Part of a small language model's weights: 15 layers.
Each number is 500 + 50 x the weight over the matrix's rms, rounded and kept within 0 to 999. Layers, rows and columns count from 0. Numbers have three digits each.

# down: layer 4 MLP down (transposed), 1920x320, rms 0.0881, rows 1427-1464, columns 160-239
# up: layer 4 MLP up, 1920x320, rms 0.143, rows 1428-1465, columns 160-239
down1427:392562474486533506507401524496459558506568595516453398375472553608578477477559533560511441413475501504421483495452502484607504479396475421500423573486544444465486511602531504375514591452467546488517483544445482524386526520563483537542528502
up1428:461454452561475510619418548483481511494464487576503550499516499489488612430470493432470508519488450532474513519606588472482505491474435484601474494468513473515571526471518458555482500516529509511496474433502421524411462532532498519487511490
down1428:492560561508553481485472522564493617574564479443544492575547500507476475538467551615517441490475536471453517515417434453575498453531520505469516442496506506509536472554514499508529603483530402501485430479459483434582544512444526505543544485
up1429:576480557477498467450507419377490518529524408485468450519502470486453552545464470538570543548510507439481574522571487616560505541522432523471490545489518574495525532544511569468443466512495528499635481569571539538513463447454576562460449466
down1429:456596412481514465577487514492556474520460481566565464491540574484384511428485561550469392516504531578483520543428434501466615602427557475531426451600471538492513493483506440530549454495506534573522549490417508456517527504505518574423561500
up1430:472525589420323514623557459561469439579450516492656430543525409487527477448470443499449502458484513488426539518494555501513542539463472545442541489477544465453489472459572437491488543595515560575599511491513446427361535569476475571458547464
down1430:533562534553505466483469482516570448550350515489427703472505564562506490536477448466586591532499463477491555468506488398443630540516371520436411568575485467462516567483498497459433531464501554507498436485557482562486455486559484475583470565
up1431:560527470531485497575498399465467533471486438533455577557475523423519503503448479507496482539431408462478473491476499534418511362526526531458500561429443541435487551530453447498578516481502476474538584479411531495496484455494600491527482483
down1431:557516508590454550469522515507464489638583498536436485561537465577488529479547541516574494509477435437549502487486466532541510515388542588522474370543504465497478496443437487485495522440528582539447508452457511557504566531427465472398483595
up1432:533465481414539428487558435463540432469567511524497554539446544454434461460597589519452612528488457473435459489475509499452511328407462516605503482573492443532552505491484501535515522534500530394531526519565509549473601462603594481587486405
down1432:501401465426605524600399509480500425507511434488433371498539485509459485561525577527550496494539419486420525491531517559512519511482446446565488507690485516532530454458510545612489481518531528536388542519498494515422470502573451498473586498
up1433:606586559540515419470574499444461508549461497504517529473476506554468510588488470491538530543521417514503486487581557529572518488524401478440534508509404538474465585441482380520572484514473433467478430521528420464471533497420522488519498534
down1433:479522542541428567412461482462471461546509521474466461457419518602571562552460536513497467520431563428514538499531496592470471549476613522574496396472549586422475421544467549494445523521418438481532578489491466553601474428528547517448557391
up1434:541504485478475535592489450585409595493521484555425488443454444561550588511455523521465501589485475483480542507520502564490531575428478458563540459547450484432507458468504511475507519552490478437507517495487615435494554487487475515526530459
down1434:483476528513473455492462531480589627514483484597453515493542523442473459451450479477462547417537466472509442532556505472477486427517525555490489509352425481461493417461397583497465429505436522540516557502594415548490516499453551537533583440
up1435:499514530509503585603523513505464524504489537507463546482550525527515419553515571557473534542545500515482472512506519527535478543434480494492564599467558527430566424483375528392576560524567479479464440508538481533507445601372495498425515536
down1435:614434519424466401470592494448511324518426504465496535438432452455455495555499574433550479513571474469471463490499571494561427492614460508425501517516498503468455484535587502534457496516495505485554541559489569409468445485473495541627452567
up1436:605463547480474486393490434549473615616501530407569459499572437572398546581431386508560552617459506472537601478493563616475527443501494516499469456523512425472496433494532541550475575540501486509455449463572428545541482516397423482430463503
down1436:499627624602516547438449520545533471520494499434516553583504473581533521503590509613539521566570556505455585467510547560494416451490590540563472429476519538533474510441545562573530499532480504563595501436456459555509501504468488463483558569
up1437:548430476446599586418524489496507474501494559542517511506478552558485519626525489459416433424436448552552499460505530530544533507497462560533520505596448423555457447555554505480548526491468512545441483457554401432498516498444403475513529571
down1437:599561509446567563488500561417476477449537526443562527475506371498431487472488571632422573566495479468434483552448512466427472446481503627567487582522547470534467458465449524526504513506640474486477510434529530543480521435460402424536393454
up1438:532563487449513524432522515503524532481532478475543483441473492534466482436403480483517506574499555460526519484468350428525503509541556472477533483517478471496491506504467504484476481488417491441513531505567480533516529484582473526489552522
down1438:478540530523514414428484530518466451534417496445524469540445520474494486556494532463510537475503493506485551452521549529491478492447553512461586512535549512500557535455521500422441533538607438471480514483550494514526486530407522524490531520
up1439:638580502463510466464539533462459463456483485604517398409502485533478405448523488500582514414519523423493412493594475571570441558523509565561549480550522564498516485471473416565478421445511497440445462595529478480462472535504501477467442509
down1439:535469405419491527478564470541500525415573474571439515428429529537475619468622479588512573472559554579559496562472505510453558461504574503450460433545459364424560440476424437513548349502457604452505496547478451472508423515500560503489471500
up1440:437548443537432425442483556489550440542543540462552514451532525574508492434509532521399546402430411471453475429480466440509521460496487540536511616547547470419506537427478508525498489437502493399459490530479392483567480380499582504533519512
down1440:467428472515440547407448503476504480448558514489406567507494504510542431475383462467524518483444596495599509527535570513516517617427586445474433534514456443552467435477444565506506514417520449458544437430468473476521555506601496436551534477
up1441:503500423520515572483495447502454467452454612491435507552431448484552507435466480508455479440527538485550505484579583513611425464528477577591392457572457471576530497518545467491486654444511540465520476510475529472485447602488432522404522519
down1441:495485540507409512519393473534458570490553567567505526530568552535486567460508507432553491504519466547456413611614488500464514510494595568503520414466507510496534489484510511503440530485548511515528507495579522465528524518444419614602461501
up1442:415474540439485465502523444570470470502490420583488568515584498528574471428539521480471555503555526423453547486572557516502443526419485576538495487613544509566417476469489546481493475520529561417492541535491549464542521512474586574402516523
down1442:611469514504540435521574555535486468467487448387455540543499545451474566602546410477422478506504555534533507483516419512444599488593505574494559482456455530579555486532611457523438512515471493468522457547450466584454593540473464379464519462
up1443:466446514441546438503569474501551500489540561530497457577511586506393529509561565522549399512477538418460505430536463523495444483383478453551490556528531486551491474588390567508485546460587411527472516504465583472511479497491493436486434535
down1443:374511435506434396556496494467392508496441442516457428412521441530495514489486552584504511524424440472476535411536464460511540515469399541513552500571514495440452518644442506600463537378357470431445502521531591522495523505484559480495491473
up1444:421558506564479483478483498533443524564465579475453449504482494518598485566583480388536525473379431461520503460594622594454543488539524514541478530476528496513560542478476551475472499522461549421472543535487528504479470532514465548529557520
down1444:530477436511513416526447478501586554485442455495501475479430509554540529581605509463499487525582412517431484402510509517541503444464509479475449507459495467489559450450555471496471521472408442482485441495514483485533446410518507484490446600
up1445:433434485515482532543545599506407473388395441468445510502478481414538570506550568588525498451544421504442423564549463476463586477594443512533467491530529439560525421464570501440513462500479487508504393536513684417471434602512505443481521572
down1445:501479453429532455480523476513459461442478486458538445577488596462600508445530516520477468547515548522434556498512507529393503526570551423573458483549448511532543442385494690517541465532458484489424493492523514415426436613520498558437510439
up1446:535439430477487515461503492514473581518591524437616479567415435540508496438534482456559577547528486449500517502541471493477577479511425480536525508511487480535496586433499587502513467432552478465588488532528415440489499526424561538512532498
down1446:390502446528470549554506569406502454508523525579455483443541427444474500517451573581495446454423493481550554526424522517448479516475509474565484553446456549507551441491553477468529458483517555533459431433481502575558512456510435512564640479
up1447:552524510507443548531576457519580479492490589473468508528542543508503486480481485426463565408486523543440641492631508500474521435459431433479466461598567359545504505421463423523465527511420611486456485538583447485530451474574474491588522462
down1447:476540435506423535599556486516546561481496536545492485533486498459452483578484414429458448528536473519462472587471529412450490608547475614548535485482542535479458534596480537491479500634425543564443486542549540458511567519515464506497388514
up1448:467534529579593455554526532462448482498583435487544535539483478435398425590548454533516476488531566515409517516515468463471523501532580563582509475513464473509523517453467531431539554648540500525463463510491562567398483440458396510517519549
down1448:491475486570525517497508425529446530519481575387577499484649539503541444505534546560480443530509547510541537430586561574469482539490552542542485567498563545563494466434497497357451634542615491489498489526460565465487501485460500515487409527
up1449:471527535478530456602438540473431563443483507415533538442537504477621537426544539544485537549518581519447495444539481437473516448517537552596471503534535427515506542486547488499436557455642551516507355463450548581530490484453481581562409477
down1449:554470578444546492498517452550595475506456537494555598533444473452448543524452503468494511611547507417533468549528496475461503601431481428548480480504455585583532536477482501519472578518493534514478525443426390512584516550451461474574497572
up1450:378549558537462534547562448421492492467467560572500484567545528541501528511545438476479516510526549370501529567555495502513567481527502509518508506459459551527434462528438585527464442484516557507506438487520546450485444560437503462432541518
down1450:518516494474513574526508585496547532496523467588469491417492516562445499496549602540458472469559493513501508525469515510518488449481518513527491519510537466502448481449553525485586594402479523526550491487511456481489491453388505534417491413
up1451:489482530530474436534500466545571616504416623452603544573475484384455481451459488501533539513501495524472459579541520559543558568499397580498583492481581491515496567535488473449570412562502411582544533517492524622457538545492489539437476477
down1451:470473502484548547465572448606462533502420576461487514493446606415570490511507409479445529533514566520559543523581466475496379482561471491447530551513470581496521525554510596517472561509420488463457587403528494402489536529467463578610525428
up1452:517567554510526567487489524419475520502473543506535458587490471529521507439514479419535547502519528601503551514535461501546467610479473556507551536446553555447594538497538507542445563522491429443425450447475425452521499459460473548447596559
down1452:499479488570442532465519495524486533586541516479477541501490514468553599514481497495484416454448546548554508442352498596443453539516542546567510456422483493559505420517445515445632511433470466515539494515406561542496491480518491437546554442
up1453:448510489569426593500446513472517458499469450505500558506506461555504488441444400481508477507598528476475481592490472483524492487539506565551477462552527471478586536518546437523507442446533391524406430424468512430555473442451491527412531550
down1453:476480487552482472519436534471441534466478521589488478509520573519456473472509546522559492521515546515570537595570519514480450572528531383428480475463570492484478446483458427508491446454545514524483507492465553465455428523527536515481514513
up1454:557554423493511504542464530547472471538443541476549463484606540499491472496607493520506510512493574471410586487481473509433471549530436543551407442525557528537551419427572544534543543470497512572461437559498425461476439553432455499460454482
down1454:517524498472475490506526570454501523473493405496449495290541493528443451520520468483496430501536340458536531523486551540481455507488535500422595505458585474492445509439393531488536510474525490447472475488478474542539504490550622522516456464
up1455:443435500520542496415443394472509517539495532469543477498458472525528628536521572546502509485558523442541520550481547621504481495423546431537477520463558479462549423463604603513494537494642437530421453567483535434505482463535475506402436497
down1455:454478465504374480571523527523561554587471495518550480516550480532512537469504515514597482509569413600526501515498534525486533475509539464474479461436569563516513429559451381489437438462464528415486475579544524545499479547548462515479532498
up1456:394489544446452652532491423451550492437501431562470464559484559494587526446490549466488568598603566488552456567557512489413528598595557476473500502548494435428426505509492467498534530536472555558507486488494487572520475553477464450552388535
down1456:532477496565575450536523506511424519586442519499611472456475467560511439442448488483410448428580427488492423549440507557524606561448489489658549509524511469527584507469598433490499508436549445523411459484484522473525516487402529520457590473
up1457:502484419451475496538460488363445466496449470451505460555442503414544485444456512470417457586602525439539493536468547460536450587487491409575385497373532525405446481560492487479524555534504496573565525437541440530524449480411404487526440488
down1457:499482496612491452505462455535562524461425449556540438440478472551599519579519566587526459427442491487555469577424582562548386488450459567562472538525471540470465509567499466530571502451548552495473582508454532417572433524507558491411433438
up1458:452595497564541551496470458499440509498483517474578507537510472491474532525525576559558525464560503568469490553543445492471483508449413465534516532457496502516577544530616494493555469395544427478498514469485488574485469506578495454418456527
down1458:467549452516465479540465516516572451530416502430495537514525535483396474560531510528553407552508479424476573568467477538578430473518458542507445504534525537527528511670553497502523550450491484413449449534529550539554537481500447544442471507
up1459:470565491423493575480487523487548495484376479508544514528530532499504497601549545508570566437516518421543435531529510543468549529507411554418555535527392488476399581575500500469551529519502515450525491555502581578442540550534459535518478490
down1459:449476520489585491512454508523476500516603509470499517412506435474553438489387526504446471470536465644515522474468516447494434498436489490570456485504531591543551394495446518519489418519488465475441503435523406391519452458445476522464538511
up1460:601531553560392457543538484541555540506451603601548423427572490437491527481580556512545557550500489539527492392530525412528482548449613642483545505550449559470453596446434437484493411475522477470439492545571474460461537510557489520546511463
down1460:515482492505484503464473497489411443468500487400481500474375510596474420500492562491492444499477514525434567473449551578431504504518449529377441457536453534423475561460536502494566524450539560460502565470557541518529481458513411503510533510
up1461:459403506447534499392536513542456575502499479524538533509503412443540511461483554414474479508553588443408511453564562600463508530514473536553516506563419467499461480519544425556462456553487472448492546430555458382439485559573563513478558476
down1461:558378529521521576520495439498551478545558518522519516452641428474455552440585477539535525526596414442505507499416583519425503525555594385574470496532594494522485509542494456532497470456589565552495533470527503402522543489494534467490585542
up1462:464575590514523490492548467473439604510534422562416524455494394475483515520479468502466478540496528439551458483465518557588520452537434458467490516538499534521642348521565537505497526525443491551503516605495390520523450537496454525562503510
down1462:489509482448478575452487597508505443506468505470502436459482538476433457545426487430552463416510466506484510533558427497416618514464560444467528494517530510489512565457439526574544510489594528402526431487460548615579518441523475511525532486
up1463:417458426602517490486474460459559469427577491562452489536557514589596591546553474622526507507512540538425564457509517444380515451437485498557472527440491597567500479455545593520516553522481523489562456557524509455549432531573385434434447547
down1463:459441532477516554487476520532526515467520437487535469490437476588509456417490448424486437446407511503609415547417509412495491495456480462499459507512556566456499468541454445535494614512545497458577530505414432520456516461535545537513553523
up1464:589496487430443498587545488420528518462574500490447443454497476409501398481504434559419551505519443546514577498503499483530509547532577471546605484527481490481561450502529394467420478531475416574497484452506495492502566510386535508471574478
down1464:503482488519494468447471560482481516502476441451550578485524498475520496514517466570477487376474480532486495504474529479564478498493407451500452479502544524521466490490503433454518541470503543439474482487548508496416495521540431459474450488
up1465:518397548540566600482522507567466509528541446481511467529547530391574499402479558531516565485521582603467515450490476587407532457501581520422542476499480505410396570525496449511477496505486437495495488443555563487528454394525411551489414532